python train.py --n_layer=9 --d_model=320 --n_head=5 --d_mlp=1280 --vocab_size=16384 --norm_eps=1e-06 --bias="all" --dataset="wikipedia_en"
Each number is 128 + 24 x the weight over its row's rms, rounded and kept within 0 to 255. Layers, rows and columns count from 0. Numbers have three digits each. The size before them is the row's rms in percent of the matrix's.

# down: layer 3 MLP down (transposed), 1280x320, rms 0.0339, rows 706-725, columns 0-63
# up: layer 3 MLP up, 1280x320, rms 0.0478, rows 707-726, columns 0-63
down706 086:148098142158149149132108087142137149143111121107104114146132118171138157126100108128122168137155162139133092107112110117169154115154123080111164095118141115125146121128099079070120161108146134
up707 021:102122139099159118132084118093111145102156138154120129091143148120164142105082134149128138131130135130116071151124089134088159102175117122162130152094146124116126123160155097094132137121130143
down707 010:139164121131107149102129150147152089168116153104182119162101126110139104111153109116143131119146156091122158130057102138100099125107139119117124112167082133126094119138154106124104101155087164
up708 110:190130126139102103152088122130169124115102128103184160111136135139110140143088159135128079093065115145146163103101152134109149112150153159103122142151109130183088110141100181155106100149105145
down708 083:131115101142134132129132123158150130139089140112141156108102142088158134122106095153129156151159143143140103142140129113101102079089127145124134110135172142117084112121143130159110185146106132
up709 118:116158119121128152131163114116101168178130091090136115158129115178159144140118096151142140087123107140162131133112098087095140125106086127141132158155109147114130174157135130132152145128132142
down709 106:097133108169163111146156106118135141169132123085143095132136085148168148146164116163149116101114113113129136136130137101103138097145088145115115135122157159178145161098116091145174109138136139
up710 021:142085119108161142116101161122141127109133145140119143075140127143120148109113129133131105137147151139131103118124153117115108147138097101138129155118110117173162167146111117128135114103125131
down710 011:110155106170108143158135146149138157151081140167131110155132120171132094134170112093165118155177106089146135121107155106132129131111136108128148136137113116136085144136090111125124140127100128
up711 017:144118144093116175140191133116141112066149129118136159139164119123128153121068119166148101067174110158104089103113138101125126160144145090114144118140133100162147128132093112123131092139141153
down711 009:114082141159091120145125165126150168131155090147116120095097162107161121159143166126111180112117090148103165123139087125137112157123103163131125125152153142137182132149157151144122139137072108
up712 127:119107154132160089122131145122111121107131120146150129095159152131127095137145124148136146134132110142111173165125132094119122125143116114060161134154116173092139132123124140158116135121130096
down712 109:141129108169121148146124133151134128093099127118143076172186131109153148115112127097130137134112128122098109132159096105110107124120121172111153107116072125138095127069110110118133142156119147
up713 122:132111168135103137100123130125123103125144104141154167118115113058119117054108177136123108133117114155139113135107132118130139088119148126103153129100157145136128141106158138146115174127155160
down713 070:104105117127189128102171077143121126170110137115101082141168139117174126150073121120076113116113150116154122179120106151121097109076128120153109121104151162079114116165140106114153117156121161
up714 118:117117090087102141111168091118167122151120108086114142106097100099161141132170125158139119142153116130134164087173107098111114097119120145121076141150073144122095149134149122115117125126066157
down714 100:111148172179119098120133141170074150132136115098149107131143121136092132134113133137098113128082141106159131101131133108169075134137122137139149140115107149112120137097115155155151151101135126
up715 019:132138122160104125143135115118095086160104124139125139102136128117148075166106148104098142144073145070143171101146136161136107128088119133122079119131144125104140101115135128100108125099159095
down715 009:106111112069154166127117112140165119100143099136168132157153108165091153117122116125116084115133161162145119117122139117135146100104134103142155106123150124102134123139154140141118134094135129
up716 131:134126109136117153146190122135155174131132094112107108133144119146151158136162140160174103082145119158130118105119112164139119151129135134109089083151175142107122152175154133121121135104103099
down716 138:126104070128139145165136115147098080124119129137128137144121154166135120081108122121128161139120165186144166099073147139159119133129120133070133120153118150118159100139106152136089157134160152
up717 020:128137121134153126136129124113114136139108142127103133133137122154085096124130118137148100119146139135143152136105135137135115128102188135143115139124077114157157091077107109125139137141145147
down717 010:135088114119119109095120150122167123082146131119127129132140112121085090099106164141089138119110176117109121134093129129149138145123110080138097161109159139147137138099132134112161096133158127
up718 133:142186130132126140122152081103095129140103118073116111103165117111159145162102134105122122105122115132126132137129091089104125097091112117109163151077125147117134124116100122107189070135108115
down718 130:159128135123127133123129131122118147144118154169102124169141144139122157133096154119105120110106146102135117147105167088118167128152169133132119087114112146107144157104117126116116158128118128
up719 117:181156123115164096134104094150147117108184122105153098125159137045090145112133135184105129163167127156140126121133115183120131152173146126134104104121138122129084170096153119131123123138094113
down719 109:123103122154139090136142130142113116141150115137089127138139096150165145118146100112165161133166107138098138149108205148131105140100141092108095127121057132150180093113104135150123069148118134
up720 116:163132090111121138105113146106132089098126125122125111151109121099134128162122123110109142124135120089129146146149143147129111137143112107098105096152070097151125177159143170120106130104146155
down720 116:135133157112116093100150112167164079165141148135108118118118102136139122173072142100161108125109162150169137150119108154145098167137113161132120145118175128141146152131142133164127127160143142
up721 132:154166156148116114089163152138141120112190117134103101138120090108139109187156145110143131142127101112139095125140130145153107136119135150138121107097117151142114141137124126146125123144120167
down721 126:139107147163101087125126141165104133089151140124126115131129128115160133153101152167126137145127144106087085088158125117121139089137131133087148065133136141120130126056141142125149147108127126
up722 121:143158103158130170128124125119125141098148117116150181145173095137166129098097079101112136131132106131149093140056090164168151123148141135110152132094132096101132111133134139154125073176082126
down722 083:132146165149124146092103178137087172116113137136107145116139146080105138156096118165109157122138155102115111121140127145135135116120150136147126123162083140098136120136127121155149182141119155
up723 019:162103091120115100125127134105077144116108140154098119113154137132142185100103109134119158134128122107125136136133070086152141136199100142093157089103111101155141128148148157144116184113127154
down723 010:122138148136169162136106126118186126132110146139069143156122130144200121092149127091170119141139085127117158133113117125129161115170132151110152108153128111109117118148112160110114133126087102
up724 110:152146141119148114152121114104106103100136111151143128187145126111104108140131103141151106136120117147147149116105171127122123143143136129155145099155083139142109112133102106145118115148128116
down724 119:144136121127123138129132117127152162148114145140095101131147109155152114130101116111095105164173143129108180108078153147199123151129125144130096121148122102148167094156116123052126152125079153
up725 024:157101151097166126124094121104131155053129136112137111144142118125165120112125120115122123139136150154132106125136121111118171123176097113145140137154150135085114140118129110157120136112137154
down725 014:096179144141122101103142125157112140152122149133113126182104165151145127103163116142175092134184068113130137156100149107118121153089101107104178120130128097119123164163116122156104121116119115
up726 018:146122076135112117112152144125115139080162175148087124106124112112075140142058159135110127138143145063087157150125101170119110110127079113150141127113115171130158109171137127154133168127151106